{"n_layer": 13, "init_std_o": 0.0621, "init_std_down": 0.0, "decay_shape": "sqrt", "seq_len": 512, "dataset": "wikipedia_en"}
Each number is 50 + 12 x the weight over its row's rms, rounded and kept within 0 to 99. Layers, rows and columns count from 0. The size before them is the row's rms in percent of the matrix's.

# up: layer 9 MLP up, 1536x192, rms 0.11, rows 426-478, columns 0-63
# down: layer 9 MLP down (transposed), 1536x192, rms 0.0937, rows 426-477, columns 0-63
up426 098:58 60 36 54 30 44 34 37 59 51 54 38 49 56 36 46 49 61 45 33 70 42 58 54 40 57 55 61 52 44 38 35 37 68 36 58 59 44 63 47 49 59 40 54 58 46 54 42 47 53 51 54 42 42 46 61 36 41 62 59 25 49 62 61
down426 101:33 45 47 46 50 59 42 31 55 18 61 47 60 48 67 56 54 59 56 40 32 46 41 26 57 56 60 72 60 45 70 54 37 51 54 47 41 65 44 62 55 39 48 53 65 53 37 58 44 40 51 45 49 51 59 34 37 58 41 58 43 41 58 56
up427 106:41 38 36 63 52 26 36 37 41 50 46 45 53 44 61 57 41 47 46 36 30 36 58 44 41 42 47 33 37 65 56 41 61 65 51 63 63 74 59 55 42 57 60 42 40 51 64 45 27 66 37 64 47 46 25 54 47 44 38 35 41 56 45 30
down427 104:56 54 51 54 41 51 48 55 48 47 35 30 30 55 54 58 54 40 56 33 64 59 56 53 53 53 48 53 59 49 55 58 33 45 41 32 38 41 38 55 49 34 45 18 78 52 39 56 65 44 68 25 58 49 71 38 29 54 79 64 36 44 42 71
up428 089:48 67 56 43 55 69 54 42 61 80 19 62 65 49 57 71 56 63 39 30 50 30 48 56 55 59 51 44 56 54 39 57 58 34 55 67 57 41 42 62 53 49 31 51 50 46 56 43 57 44 67 31 43 40 40 37 63 63 71 60 16 62 54 41
down428 094:55 28 48 59 51 54 34 62 41 40 45 73 45 63 57 58 52 65 52 42 59 53 55 41 60 36 46 45 65 48 51 62 44 37 65 43 35 56 52 40 42 50 50 59 47 43 44 58 45 32 65 71 42 68 37 44 49 44 65 69 72 43 48 65
up429 122:52 34 46 48 56 46 47 49 46 71 47 59 52 69 43 48 42 51 41 60 55 51 59 46 19 60 67 62 47 74 42 53 47 57 36 20 53 46 63 56 47 74 52 65 34 55 59 44 30 28 69 55 47 55 66 47 29 56 52 54 24 52 57 38
down429 126:40 68 64 31 45 65 78 44 57 53 49 54 48 65 50 43 37 68 55 57 30 35 33 69 56 48 37 67 58 53 45 57 26 45 26 29 61 59 43 37 57 43 35 37 53 53 53 37 23 37 58 44 54 51 50 73 41 26 57 66 68 42 60 54
up430 056:51 44 48 54 24 45 27 57 58 70 57 52 39 52 63 59 58 37 59 51 60 54 44 49 39 85 70 30 42 85 15 46 60 43 33 21 52 64 51 50 43 66 43 66 18 59 62 62 37 50 49 50 66 41 41 39 50 63 67 31 50 39 59 51
down430 035:62 56 57 47 60 60 36 59 57 50 35 54 58 53 49 53 37 62 40 65 73 41 60 52 42 43 49 49 39 76 43 48 29 67 53 33 51 57 35 33 51 57 57 33 49 57 56 49 60 53 49 65 54 52 62 38 40 42 45 40 52 50 52 29
up431 103:42 48 46 39 44 53 39 63 58 67 50 31 45 68 62 62 48 64 43 42 47 42 53 34 59 61 75 36 43 61 22 14 42 43 40 52 58 57 37 56 33 62 58 54 54 51 43 30 47 48 50 66 56 47 48 57 64 51 46 59 32 60 58 74
down431 105:34 38 73 36 34 63 40 51 56 51 63 40 57 57 52 48 61 28 64 70 54 29 41 51 35 46 64 50 51 50 68 42 66 46 35 62 35 55 66 23 40 44 48 39 79 26 50 40 56 63 54 36 42 45 24 40 58 51 55 61 25 65 50 63
up432 111:67 39 37 97 52 44 34 59 40 51 69 71 50 36 48 35 46 22 81 39 57 39 57 51 35 36 55 50 43 58 33 63 55 44 40 38 53 54 52 71 55 39 51 70 50 57 59 47 56 61 65 57 53 36 38 38 55 61 62 51 43 42 54 41
down432 113:42 54 38 42 60 56 37 36 59 62 47 48 67 58 38 44 59 51 44 67 44 43 45 35 53 31 59 58 70 58 59 31 62 51 60 64 66 58 65 46 54 63 68 52 79 56 74 50 54 62 59 63 47 57 44 61 45 44 28 44 16 50 27 50
up433 115:54 32 30 60 42 45 52 75 56 41 41 32 43 65 66 63 53 51 27 42 45 42 51 56 52 48 68 52 43 44 46 57 57 52 37 51 50 40 60 48 61 61 58 68 34 59 39 43 37 60 50 64 41 58 39 51 34 61 50 27 50 62 74 51
down433 116:54 50 48 50 41 51 37 59 42 33 49 59 32 50 45 45 57 52 46 39 44 42 55 39 56 73 47 50 48 52 51 60 64 51 50 71 35 49 66 58 73 53 50 35 59 70 19 62 48 50 49 37 46 34 55 36 51 66 59 35 47 57 51 56
up434 094:40 42 50 41 48 31 39 72 52 49 69 46 46 51 52 42 35 46 53 44 69 36 54 58 52 47 70 34 60 42 51 63 35 34 38 38 56 47 33 36 38 67 53 34 45 36 48 56 65 74 60 43 40 42 62 50 52 46 69 56 60 48 44 59
down434 097:57 45 55 51 58 47 48 68 55 44 33 43 46 47 78 54 50 49 52 45 58 47 53 58 54 53 64 38 49 44 55 41 49 17 45 39 37 55 74 42 62 60 39 17 76 47 27 53 50 50 34 35 52 55 53 52 46 44 54 50 51 48 30 66
up435 091:51 45 39 63 45 42 13 68 68 40 48 36 37 63 45 50 47 31 67 47 59 48 74 48 47 51 67 53 39 69 53 48 53 54 37 61 51 41 54 57 67 45 73 76 56 29 61 30 55 64 30 48 43 72 51 49 53 70 62 44 23 72 57 51
down435 091:06 59 45 38 50 61 49 37 51 38 52 71 76 41 64 47 62 42 60 58 42 29 77 28 41 38 69 66 56 46 62 49 38 55 51 63 53 45 48 69 26 38 47 70 92 55 56 41 52 61 44 47 40 42 64 75 48 59 51 38 72 29 79 42
up436 105:80 55 59 54 52 44 46 45 64 53 54 53 50 32 33 52 62 33 53 31 79 66 54 57 66 45 47 46 43 51 43 58 40 69 46 50 52 47 51 36 70 59 34 36 44 40 47 38 56 64 50 63 59 30 62 33 32 57 58 30 61 72 53 48
down436 100:61 55 63 40 56 63 59 48 39 70 61 69 45 52 37 55 52 45 28 75 53 44 50 45 29 30 49 80 46 47 31 47 22 51 51 49 46 47 50 46 54 45 31 42 38 38 57 57 34 44 49 53 49 38 68 49 35 39 44 42 56 55 68 47
up437 103:44 37 70 66 65 56 38 45 40 52 21 63 53 51 60 39 56 61 48 34 64 42 51 49 30 73 45 51 64 52 42 43 60 66 46 54 53 68 35 44 54 38 44 62 41 48 49 48 53 45 74 63 72 62 70 37 57 57 66 42 42 64 34 49
down437 109:49 58 58 47 39 40 45 62 67 65 45 38 69 48 55 66 51 54 60 47 44 36 53 60 42 43 55 39 54 43 35 55 52 71 44 20 64 42 69 30 53 28 59 36 59 73 36 44 47 67 62 44 58 48 53 54 46 26 40 72 44 65 54 43
up438 113:72 53 25 76 47 58 59 40 70 58 37 59 20 41 48 42 31 56 33 37 56 55 41 48 59 45 48 56 63 64 27 36 31 65 61 38 55 44 66 59 43 57 62 59 52 58 61 63 40 42 65 32 45 55 44 79 62 43 39 64 49 58 44 63
down438 108:55 69 65 53 39 68 50 41 33 46 51 60 31 59 50 31 48 47 31 62 30 49 54 63 46 32 37 54 49 47 48 32 19 53 66 75 59 45 54 42 49 47 59 43 53 46 51 63 64 45 70 39 36 46 31 64 49 39 34 57 74 43 62 71
up439 103:62 40 51 57 45 50 43 49 32 57 71 26 33 48 43 56 55 28 59 41 64 52 41 68 55 50 54 19 53 42 53 49 52 37 19 35 50 62 45 41 42 67 49 59 35 42 60 68 64 51 51 52 38 51 53 54 50 45 55 52 48 25 43 54
down439 102:39 36 51 40 42 54 39 44 48 47 57 31 48 45 43 55 66 42 41 60 47 58 60 37 55 44 53 57 55 65 62 51 48 51 53 46 67 61 51 52 67 52 42 28 99 46 46 55 31 73 53 62 44 60 34 55 39 36 26 45 13 58 27 48
up440 093:49 41 33 54 37 49 17 58 45 69 42 41 42 64 38 48 27 52 41 43 44 60 39 58 45 37 55 56 30 47 46 49 46 46 45 58 60 39 60 28 66 63 25 40 57 41 48 60 50 38 52 67 57 49 53 39 52 50 54 56 34 40 52 69
down440 097:27 49 56 42 36 67 36 33 37 43 73 68 70 38 56 41 41 63 26 60 40 31 55 53 56 36 46 73 53 55 47 56 56 35 62 60 50 63 64 56 53 42 32 25 85 53 38 64 62 53 36 40 52 42 54 34 41 66 57 51 53 32 43 54
up441 099:38 49 49 46 55 49 27 70 48 44 37 42 60 45 31 39 34 37 61 44 42 57 61 41 49 52 60 47 48 59 30 32 88 66 39 66 39 70 46 65 54 46 47 45 53 12 59 38 56 43 74 57 51 76 38 44 64 58 56 55 37 39 54 38
down441 100:56 47 48 37 72 49 61 58 33 60 53 59 53 49 52 40 58 44 31 58 56 54 46 59 39 41 49 39 39 62 59 49 34 40 76 76 80 72 40 58 52 31 72 46 85 60 38 21 42 58 62 66 56 60 55 55 68 47 55 51 56 41 62 56
up442 096:48 43 52 91 47 45 45 41 51 65 48 65 61 36 45 54 35 42 53 61 82 60 32 44 33 87 27 41 54 61 45 55 31 66 39 58 36 44 53 51 69 53 46 48 57 32 53 43 56 53 44 41 48 65 66 48 35 82 45 41 49 63 34 41
down442 094:33 51 50 52 47 45 64 58 45 39 54 63 61 30 64 15 44 66 53 62 40 57 46 48 38 45 55 49 34 31 52 37 73 66 17 71 51 44 25 33 53 48 49 32 63 47 53 74 64 48 46 31 48 48 51 35 56 40 68 36 58 31 40 49
up443 091:69 53 59 39 59 52 50 43 45 47 48 65 51 55 52 58 74 28 67 62 56 35 43 59 60 54 37 60 42 50 42 74 53 69 47 23 56 43 46 58 53 62 52 77 45 30 40 54 83 58 52 48 74 54 55 55 57 64 65 32 26 33 64 30
down443 084:30 51 47 22 71 89 90 39 38 27 87 99 50 45 51 58 75 38 48 72 55 36 40 49 35 44 63 78 57 30 85 43 50 38 44 56 61 42 50 59 55 19 47 57 47 45 64 51 40 41 38 50 48 31 65 71 55 61 59 46 54 45 62 35
up444 104:47 49 50 54 41 56 63 69 32 84 48 54 46 59 52 44 44 32 53 66 53 53 42 75 34 66 56 32 48 49 45 58 76 66 51 55 65 48 66 72 52 43 58 56 37 22 59 49 40 59 49 59 49 66 48 66 58 44 50 60 54 38 55 51
down444 103:39 19 57 44 55 51 40 51 30 65 71 50 34 49 48 37 59 58 43 43 40 59 63 33 45 32 64 38 68 47 45 48 61 76 59 82 67 50 42 56 40 26 60 50 65 81 63 51 38 68 45 48 68 60 54 37 41 55 36 61 35 55 51 57
up445 095:49 61 32 44 48 45 33 40 46 57 67 41 39 55 40 48 65 50 61 45 79 40 49 48 51 51 31 51 58 60 43 33 75 40 49 26 41 30 42 53 47 52 53 58 43 44 67 68 50 46 54 38 34 52 65 51 53 40 62 49 37 51 56 50
down445 092:51 31 53 55 56 45 45 71 47 66 38 47 48 46 55 32 57 45 39 44 47 42 46 45 32 39 58 46 37 53 93 59 31 51 55 55 40 44 52 48 40 46 44 38 91 60 56 58 65 56 57 50 37 36 41 57 52 44 52 46 42 49 36 38
up446 105:46 35 67 47 44 43 41 44 44 59 41 51 40 54 62 74 39 47 56 51 49 48 59 33 33 40 60 43 33 77 46 45 17 68 27 45 65 72 56 57 62 65 57 73 44 47 39 56 38 40 60 58 38 36 48 62 69 53 41 37 42 49 50 40
down446 103:68 35 39 55 44 50 36 56 64 26 62 44 71 64 58 52 47 54 52 55 47 50 54 51 52 69 53 45 57 56 55 43 43 45 54 41 39 58 35 47 46 33 39 49 27 35 57 47 51 63 34 78 62 46 75 50 61 53 48 55 38 39 55 49
up447 102:65 41 24 94 48 25 21 57 45 40 43 73 61 44 29 45 22 32 50 54 60 60 55 40 46 60 53 52 61 45 47 36 62 39 53 61 57 51 58 58 49 47 35 60 53 67 50 41 47 56 59 67 66 53 48 41 52 63 73 66 49 52 61 56
down447 093:50 62 59 37 53 53 59 33 59 51 46 26 58 54 60 55 52 69 54 47 47 33 56 34 43 30 46 60 60 45 70 44 32 39 52 62 33 38 34 60 41 37 69 54 79 29 38 27 55 62 55 57 46 36 47 73 52 40 43 38 38 57 40 56
up448 098:56 46 40 29 47 28 49 39 54 71 39 46 58 41 34 47 65 47 72 45 57 62 59 53 28 51 23 38 27 53 63 42 37 36 50 52 65 61 42 22 42 63 45 53 44 57 60 54 35 86 63 68 67 50 39 75 65 37 50 59 43 45 51 41
down448 105:59 43 62 40 47 53 38 63 52 57 36 41 60 32 40 38 45 35 62 26 52 55 32 51 50 36 40 41 42 58 52 49 34 43 50 42 60 48 51 67 52 17 69 13 68 54 64 34 55 43 54 67 77 51 34 60 58 60 65 54 46 35 76 47
up449 096:68 33 33 49 50 43 51 57 69 55 58 56 34 52 48 61 59 61 51 54 62 47 30 54 65 37 40 37 49 42 55 53 45 48 52 48 61 64 61 39 56 56 52 61 55 38 49 65 43 63 49 40 66 51 54 48 42 47 69 41 44 39 68 38
down449 095:59 50 46 36 56 41 45 66 61 49 56 47 48 42 49 39 53 36 42 37 68 52 37 74 43 26 31 32 53 44 64 53 53 58 34 31 45 54 46 49 52 42 59 44 30 50 66 47 45 67 50 31 39 48 53 68 44 12 68 74 45 34 68 39
up450 094:44 48 49 67 39 41 44 57 51 46 60 58 52 37 30 62 46 12 44 32 44 68 57 56 41 57 51 42 61 56 41 63 45 65 64 31 54 45 34 56 40 53 40 45 42 50 53 67 45 41 38 60 41 72 40 25 52 63 65 49 40 37 51 52
down450 101:71 62 55 44 60 40 47 32 55 30 56 57 48 56 34 51 33 42 30 38 78 38 56 35 47 53 65 38 58 43 55 43 59 30 45 47 44 59 37 42 58 46 27 14 70 65 68 63 49 47 37 49 46 54 61 55 58 45 40 48 51 59 49 63
up451 099:55 48 68 58 41 47 48 60 45 47 60 57 33 63 39 49 53 21 72 66 62 29 74 71 66 54 53 16 49 35 47 79 52 34 41 57 47 53 53 34 54 49 44 81 42 69 53 44 45 65 79 81 63 50 42 45 36 37 52 55 65 42 55 50
down451 101:63 36 70 41 57 70 73 48 43 38 46 43 56 70 34 80 40 60 49 51 47 40 39 30 57 30 48 62 58 67 65 38 57 56 58 29 56 52 62 68 42 56 38 75 18 46 28 42 48 48 46 58 40 37 56 51 51 55 31 54 68 46 52 45
up452 095:57 53 51 59 36 24 49 49 46 45 49 57 50 47 53 70 49 48 50 63 60 45 69 71 66 54 43 34 56 53 40 34 47 77 27 50 46 45 24 31 23 38 59 47 48 29 43 54 58 50 56 49 39 61 58 49 71 27 43 59 49 54 50 54
down452 092:54 43 58 37 46 51 48 54 38 45 39 44 56 38 60 55 56 55 58 49 66 53 43 35 30 42 64 53 60 53 49 35 52 29 39 89 66 51 48 64 65 41 56 35 99 41 24 49 57 58 54 66 48 52 53 58 55 56 51 44 54 57 24 55
up453 093:59 61 59 29 40 41 34 73 47 50 58 47 51 88 63 69 27 21 46 55 64 39 74 56 60 47 63 52 49 41 54 70 41 28 34 49 31 60 55 54 47 45 20 48 38 28 47 36 35 40 52 60 41 43 54 50 61 52 63 39 55 66 70 45
down453 096:53 37 52 54 58 43 66 54 40 47 56 36 63 46 68 43 44 60 57 51 58 61 18 61 51 68 60 44 60 31 46 19 69 41 44 53 50 34 47 51 47 58 69 36 71 59 60 26 47 48 62 32 46 40 63 30 72 64 62 45 58 66 48 79
up454 095:45 33 70 46 58 58 54 62 28 54 43 54 37 62 49 61 46 54 45 54 63 36 32 74 61 75 38 37 49 43 41 64 50 34 27 34 57 55 28 55 29 51 61 73 31 60 59 54 55 40 61 43 62 40 32 53 65 47 39 60 63 47 50 50
down454 096:21 45 42 29 46 44 45 31 59 32 43 65 38 49 61 59 27 30 33 68 51 53 49 62 41 47 50 54 49 51 52 55 60 58 30 40 62 82 60 64 42 49 12 69 43 55 33 52 57 40 49 74 50 25 40 49 54 39 49 63 51 35 67 41
up455 083:33 64 51 63 52 16 41 47 71 62 23 25 60 24 60 45 30 51 43 47 62 54 61 66 53 42 45 40 31 48 38 60 65 64 47 58 57 47 65 49 54 52 39 35 56 53 50 66 39 43 44 60 47 77 38 42 48 63 56 53 50 28 58 49
down455 090:54 52 51 46 55 55 48 43 44 46 61 66 61 53 44 57 48 50 47 52 35 62 62 53 62 42 39 60 24 29 55 61 40 75 29 67 36 45 48 40 51 46 44 30 49 47 38 63 51 33 66 76 43 49 54 41 44 44 51 48 46 63 54 42
up456 098:48 53 47 75 55 50 47 41 46 65 58 58 53 39 28 45 32 43 43 30 79 53 49 55 31 46 30 29 54 51 39 64 50 52 35 50 36 35 42 47 57 61 63 47 44 58 58 71 67 36 76 47 51 45 54 46 39 63 66 47 49 42 37 51
down456 101:53 48 50 46 35 51 58 46 54 45 41 36 50 52 46 44 41 37 44 54 50 63 48 40 47 61 44 60 60 56 52 70 47 61 45 50 44 48 41 64 43 52 34 99 05 48 54 59 27 52 44 60 53 45 57 40 35 47 48 41 73 67 38 64
up457 101:43 45 30 46 38 58 32 41 38 45 44 19 36 52 50 52 45 46 70 60 61 71 42 34 50 56 75 42 48 46 52 41 32 58 22 18 48 48 40 59 44 63 40 62 56 49 51 59 64 66 51 62 44 35 45 76 59 37 66 43 41 37 50 61
down457 102:56 21 48 54 62 52 41 48 44 49 60 51 34 38 43 65 57 41 57 67 44 65 32 50 51 41 63 32 47 69 53 85 33 63 54 48 48 57 52 25 61 64 32 58 67 35 56 27 43 84 34 56 29 37 53 45 90 36 44 52 27 48 47 29
up458 091:55 28 43 46 49 61 39 42 57 48 42 49 48 62 51 50 40 38 47 53 57 12 48 51 41 46 50 35 57 52 58 66 71 48 39 30 60 72 61 50 21 41 61 56 36 66 68 49 48 39 42 40 42 28 43 44 46 45 57 55 57 46 55 39
down458 095:47 42 61 48 52 50 37 39 43 58 33 43 51 48 75 35 45 53 43 30 52 57 49 43 48 33 54 53 51 52 56 51 40 35 39 34 54 42 40 44 54 51 44 54 59 53 44 44 60 45 38 60 51 45 49 56 60 54 34 43 39 48 63 65
up459 098:64 41 34 48 47 46 39 51 58 51 66 55 64 46 27 53 35 25 44 34 57 52 66 49 54 57 52 46 48 55 35 46 55 51 50 48 66 54 46 44 35 47 54 51 41 56 54 70 60 43 71 68 46 50 68 25 26 62 68 67 51 41 38 56
down459 105:51 60 55 46 63 56 44 75 41 54 42 36 59 33 41 39 38 39 42 56 59 49 37 54 55 55 48 52 61 67 60 47 77 38 66 72 60 42 65 47 57 49 70 50 35 47 75 53 31 77 69 76 49 27 42 46 29 66 68 43 50 51 66 49
up460 091:55 49 46 58 39 41 52 71 66 59 53 62 52 52 46 41 45 48 47 46 51 44 63 47 84 37 48 45 61 77 44 43 56 35 60 31 57 36 53 62 31 53 49 73 52 22 48 43 43 54 43 28 76 49 49 51 60 58 36 38 59 53 46 58
down460 095:48 56 70 45 62 60 63 52 39 69 60 57 46 68 42 54 52 48 65 58 47 44 46 61 44 46 51 64 54 54 72 31 52 38 41 44 38 49 59 55 59 46 51 50 35 40 73 58 36 49 37 44 60 61 45 55 46 60 63 57 59 33 40 49
up461 086:51 32 55 65 46 55 36 66 28 55 56 55 47 77 55 40 40 33 52 63 60 39 68 50 59 46 48 52 38 53 38 49 56 65 38 67 62 58 41 48 52 43 65 46 45 72 89 26 79 66 47 47 51 45 48 41 63 53 48 17 46 35 35 47
down461 091:22 63 56 53 80 49 51 52 37 44 77 54 53 42 57 46 68 68 60 57 71 34 46 65 58 67 62 56 64 46 77 47 43 40 42 57 58 48 39 44 34 36 37 46 67 43 53 65 29 35 33 44 69 47 46 38 43 50 53 60 43 40 56 57
up462 102:39 33 43 39 51 59 31 43 39 55 44 13 43 46 43 22 56 48 57 63 62 50 54 48 47 61 59 51 51 71 40 30 63 73 50 44 48 47 68 49 39 59 57 54 38 65 61 56 56 49 75 53 53 49 59 51 51 67 35 51 48 55 43 65
down462 101:38 56 53 44 63 64 43 55 54 45 49 39 61 43 26 40 49 50 46 66 62 50 69 38 57 57 28 54 57 45 63 72 57 29 62 44 64 39 41 51 46 67 44 53 64 49 52 38 62 48 46 71 43 60 43 39 78 50 45 49 45 56 48 51
up463 097:66 28 52 49 57 45 42 60 56 46 44 46 37 57 48 44 52 41 67 63 55 49 55 46 67 62 44 50 42 55 48 76 47 63 55 55 60 61 56 44 55 56 48 61 47 60 65 45 62 71 43 74 54 44 46 48 60 33 30 38 49 41 56 58
down463 100:22 54 57 32 63 67 61 60 66 29 66 50 43 52 55 42 68 51 60 64 64 52 59 52 45 42 54 63 43 53 74 58 21 32 67 66 57 30 54 46 50 32 49 57 75 55 57 51 47 52 41 36 57 48 52 50 58 10 59 24 49 51 58 59
up464 111:43 49 50 48 46 41 40 52 56 50 46 56 40 50 41 63 29 53 58 61 41 59 38 48 60 66 37 37 46 44 32 49 44 65 43 45 33 59 39 65 50 62 76 54 33 63 50 76 45 36 65 52 63 39 56 61 51 74 67 50 28 46 46 67
down464 113:58 51 32 41 58 33 59 55 42 29 43 60 45 45 34 54 37 49 32 52 61 53 31 33 57 52 56 46 74 50 40 62 47 43 62 57 29 59 37 44 62 48 56 74 30 39 54 53 40 36 42 53 65 38 73 55 52 51 42 57 56 33 45 56
up465 054:48 32 40 50 19 52 25 57 60 72 44 54 44 40 35 60 59 23 46 49 52 34 57 53 48 56 42 34 34 68 20 55 79 41 35 44 66 66 35 45 48 47 48 49 19 37 64 36 51 49 51 49 53 55 37 75 51 47 61 52 33 58 53 51
down465 033:69 34 63 55 37 53 58 53 51 43 44 46 53 51 35 51 48 70 50 53 67 48 55 48 62 49 55 51 51 47 67 60 38 40 40 42 53 49 67 54 57 62 37 55 44 51 44 57 76 63 41 49 54 53 43 54 62 28 40 55 60 47 46 44
up466 117:53 25 57 74 39 45 50 76 48 64 74 44 47 46 65 37 56 50 49 41 57 16 44 49 66 74 60 45 54 53 39 48 83 40 30 44 74 55 39 44 62 49 45 49 42 58 44 60 31 57 63 48 45 58 50 70 27 68 55 14 47 69 59 39
down466 125:45 69 62 43 42 60 49 59 51 49 52 60 18 49 40 49 59 45 48 41 45 51 50 40 57 54 56 18 75 42 44 70 48 42 26 57 53 43 48 45 71 52 49 65 47 36 45 49 14 53 47 48 52 55 53 28 35 45 44 57 55 55 62 51
up467 095:37 47 59 38 19 28 57 47 69 63 47 34 54 46 49 44 35 50 58 24 51 60 39 53 44 55 71 31 40 40 40 49 45 58 44 33 50 44 55 67 32 47 46 40 60 46 62 58 50 34 76 57 50 63 60 53 51 36 68 56 40 37 62 42
down467 099:34 50 40 55 63 66 44 64 44 57 63 42 39 44 46 50 47 57 60 44 45 61 48 54 58 55 45 64 38 47 53 63 44 41 63 70 22 58 48 51 74 44 38 29 53 60 54 57 61 68 50 42 64 54 57 55 58 53 54 56 46 83 39 55
up468 114:52 54 43 51 40 69 40 38 62 76 45 46 46 51 51 56 49 62 31 31 43 42 36 43 35 49 58 38 54 54 55 56 38 59 44 42 69 57 34 62 46 46 61 56 43 26 36 40 61 61 47 56 51 49 49 60 44 50 60 35 33 64 54 71
down468 117:50 53 46 66 31 58 37 26 48 51 52 50 67 53 50 60 45 63 50 43 42 72 42 42 26 74 47 51 64 72 65 45 55 56 60 59 54 86 54 29 40 49 61 69 37 69 10 49 49 33 56 65 51 46 42 45 34 39 48 39 52 67 42 59
up469 093:59 37 15 33 47 19 36 45 71 59 35 43 46 57 29 45 28 64 49 33 58 47 58 41 61 44 43 66 29 46 32 65 63 54 61 40 43 50 49 36 63 51 49 53 44 54 40 34 42 51 46 60 58 52 25 32 74 38 48 54 38 40 56 76
down469 094:49 52 48 33 37 55 46 51 42 51 57 66 49 57 52 40 72 52 46 62 57 54 21 46 56 31 46 59 54 38 49 51 38 46 46 61 25 34 53 50 67 39 23 39 53 67 48 50 64 51 56 57 40 30 58 55 50 56 36 50 71 61 55 43
up470 090:50 54 46 45 47 67 38 64 40 67 48 37 41 31 50 62 27 62 45 35 48 51 59 48 64 69 42 55 40 59 56 31 55 56 34 60 49 60 44 57 57 44 66 50 42 46 43 62 34 41 54 56 47 76 35 32 21 31 51 56 26 48 42 50
down470 094:52 57 48 48 48 56 51 71 59 47 53 53 60 43 49 75 41 56 35 49 55 53 37 38 54 42 78 39 43 49 66 48 52 55 43 62 32 55 71 47 60 58 58 36 42 25 39 47 53 37 62 25 50 56 46 57 52 26 58 63 61 43 41 47
up471 096:66 41 43 40 47 61 46 53 70 53 32 57 53 62 43 62 20 58 58 50 34 43 67 54 50 76 52 47 53 60 51 59 40 38 41 61 73 46 85 55 40 59 46 47 42 38 44 50 47 51 49 43 58 35 47 59 42 44 55 49 66 54 44 38
down471 096:52 55 42 47 56 55 71 53 48 56 65 66 62 55 42 53 52 45 51 42 33 33 51 29 37 47 55 62 47 61 52 52 63 16 41 88 34 53 60 42 61 45 54 46 46 48 47 47 50 45 40 56 28 35 61 52 54 54 50 43 39 35 46 22
up472 089:46 66 43 44 47 53 45 48 64 82 62 43 33 44 45 48 30 65 49 47 41 61 42 60 39 38 50 48 42 52 38 65 47 45 36 49 56 90 59 72 49 58 52 59 23 66 84 60 45 37 53 46 69 46 48 69 65 43 41 57 51 46 54 57
down472 089:55 30 37 62 58 52 53 62 39 35 47 62 40 52 50 45 65 17 37 58 50 46 64 35 42 49 62 39 52 54 36 53 38 40 45 47 68 55 64 62 43 41 46 40 43 45 31 09 33 56 54 58 52 65 55 52 54 62 44 25 38 40 54 59
up473 101:40 16 74 48 57 25 45 45 49 61 27 28 36 50 48 58 49 51 58 52 58 68 39 63 52 40 46 50 42 57 42 52 44 44 62 43 57 53 30 39 48 52 45 90 38 49 49 45 78 45 67 44 63 42 52 46 59 59 30 45 50 52 38 41
down473 102:40 30 58 42 49 42 38 42 68 45 48 54 54 53 53 39 37 45 43 49 75 68 69 47 62 34 44 40 50 34 63 46 52 44 30 32 31 32 42 57 50 51 30 58 44 48 63 41 47 30 68 50 56 46 55 30 50 50 57 59 51 63 39 53
up474 105:40 47 39 74 47 45 47 44 59 42 51 70 58 34 43 36 49 48 41 38 44 45 57 45 54 79 51 43 52 59 54 55 66 74 59 31 49 72 61 55 52 31 52 63 44 45 65 56 56 63 48 34 74 61 46 36 58 47 54 56 55 40 75 66
down474 104:54 43 48 60 47 43 54 50 36 44 39 48 59 69 36 45 52 69 41 43 69 52 49 37 54 46 57 45 43 33 63 51 47 33 48 42 65 38 56 69 46 62 54 67 33 35 44 52 56 62 39 43 40 42 47 50 50 20 29 63 56 52 34 76
up475 109:42 43 66 44 58 51 52 65 60 61 57 47 47 46 55 53 52 43 65 55 50 28 55 60 45 62 52 21 53 47 48 56 55 45 56 50 79 52 41 63 76 52 39 62 51 42 51 60 49 48 68 23 65 50 50 71 58 55 61 38 26 30 52 54
down475 108:34 47 62 55 45 49 44 53 47 43 34 58 45 25 43 34 54 60 57 29 45 67 67 41 50 36 39 47 40 52 54 43 41 64 46 49 57 45 36 38 28 36 46 45 84 38 59 22 43 49 47 64 49 56 54 44 39 56 38 52 51 56 53 37
up476 106:60 34 52 53 40 32 32 55 50 50 46 45 40 59 50 56 35 52 60 54 65 52 43 48 43 46 70 47 43 53 47 53 65 65 52 44 62 57 58 38 35 49 38 66 29 59 46 58 51 55 44 69 72 28 52 71 57 47 52 75 54 44 54 37
down476 104:80 59 42 32 66 46 65 33 50 60 49 73 45 62 47 45 36 63 28 45 63 46 37 43 52 33 56 44 65 36 48 51 70 44 49 21 60 52 58 50 38 60 59 71 40 55 41 46 46 46 62 65 53 40 66 61 53 53 66 55 50 49 52 46
up477 106:61 51 43 36 38 45 42 59 24 49 31 45 65 62 38 60 43 37 59 57 39 58 73 59 67 45 30 43 34 75 54 60 37 64 21 26 46 76 54 41 44 39 24 54 36 31 62 39 40 38 61 38 42 76 52 41 45 46 36 63 57 50 80 43
down477 110:27 60 44 45 54 61 47 49 45 49 60 54 56 68 45 20 52 51 48 50 32 52 56 59 53 32 45 95 64 44 60 50 37 60 39 60 44 37 61 53 80 51 49 49 66 27 17 60 63 36 47 46 49 48 48 31 38 51 36 53 22 46 53 68
up478 099:49 75 28 68 47 54 44 47 36 58 48 37 62 49 33 58 33 56 67 30 47 63 72 51 39 43 67 44 53 54 20 65 50 45 50 53 40 66 48 47 64 44 60 61 57 34 56 45 53 30 62 69 68 65 42 44 31 55 41 38 59 46 34 46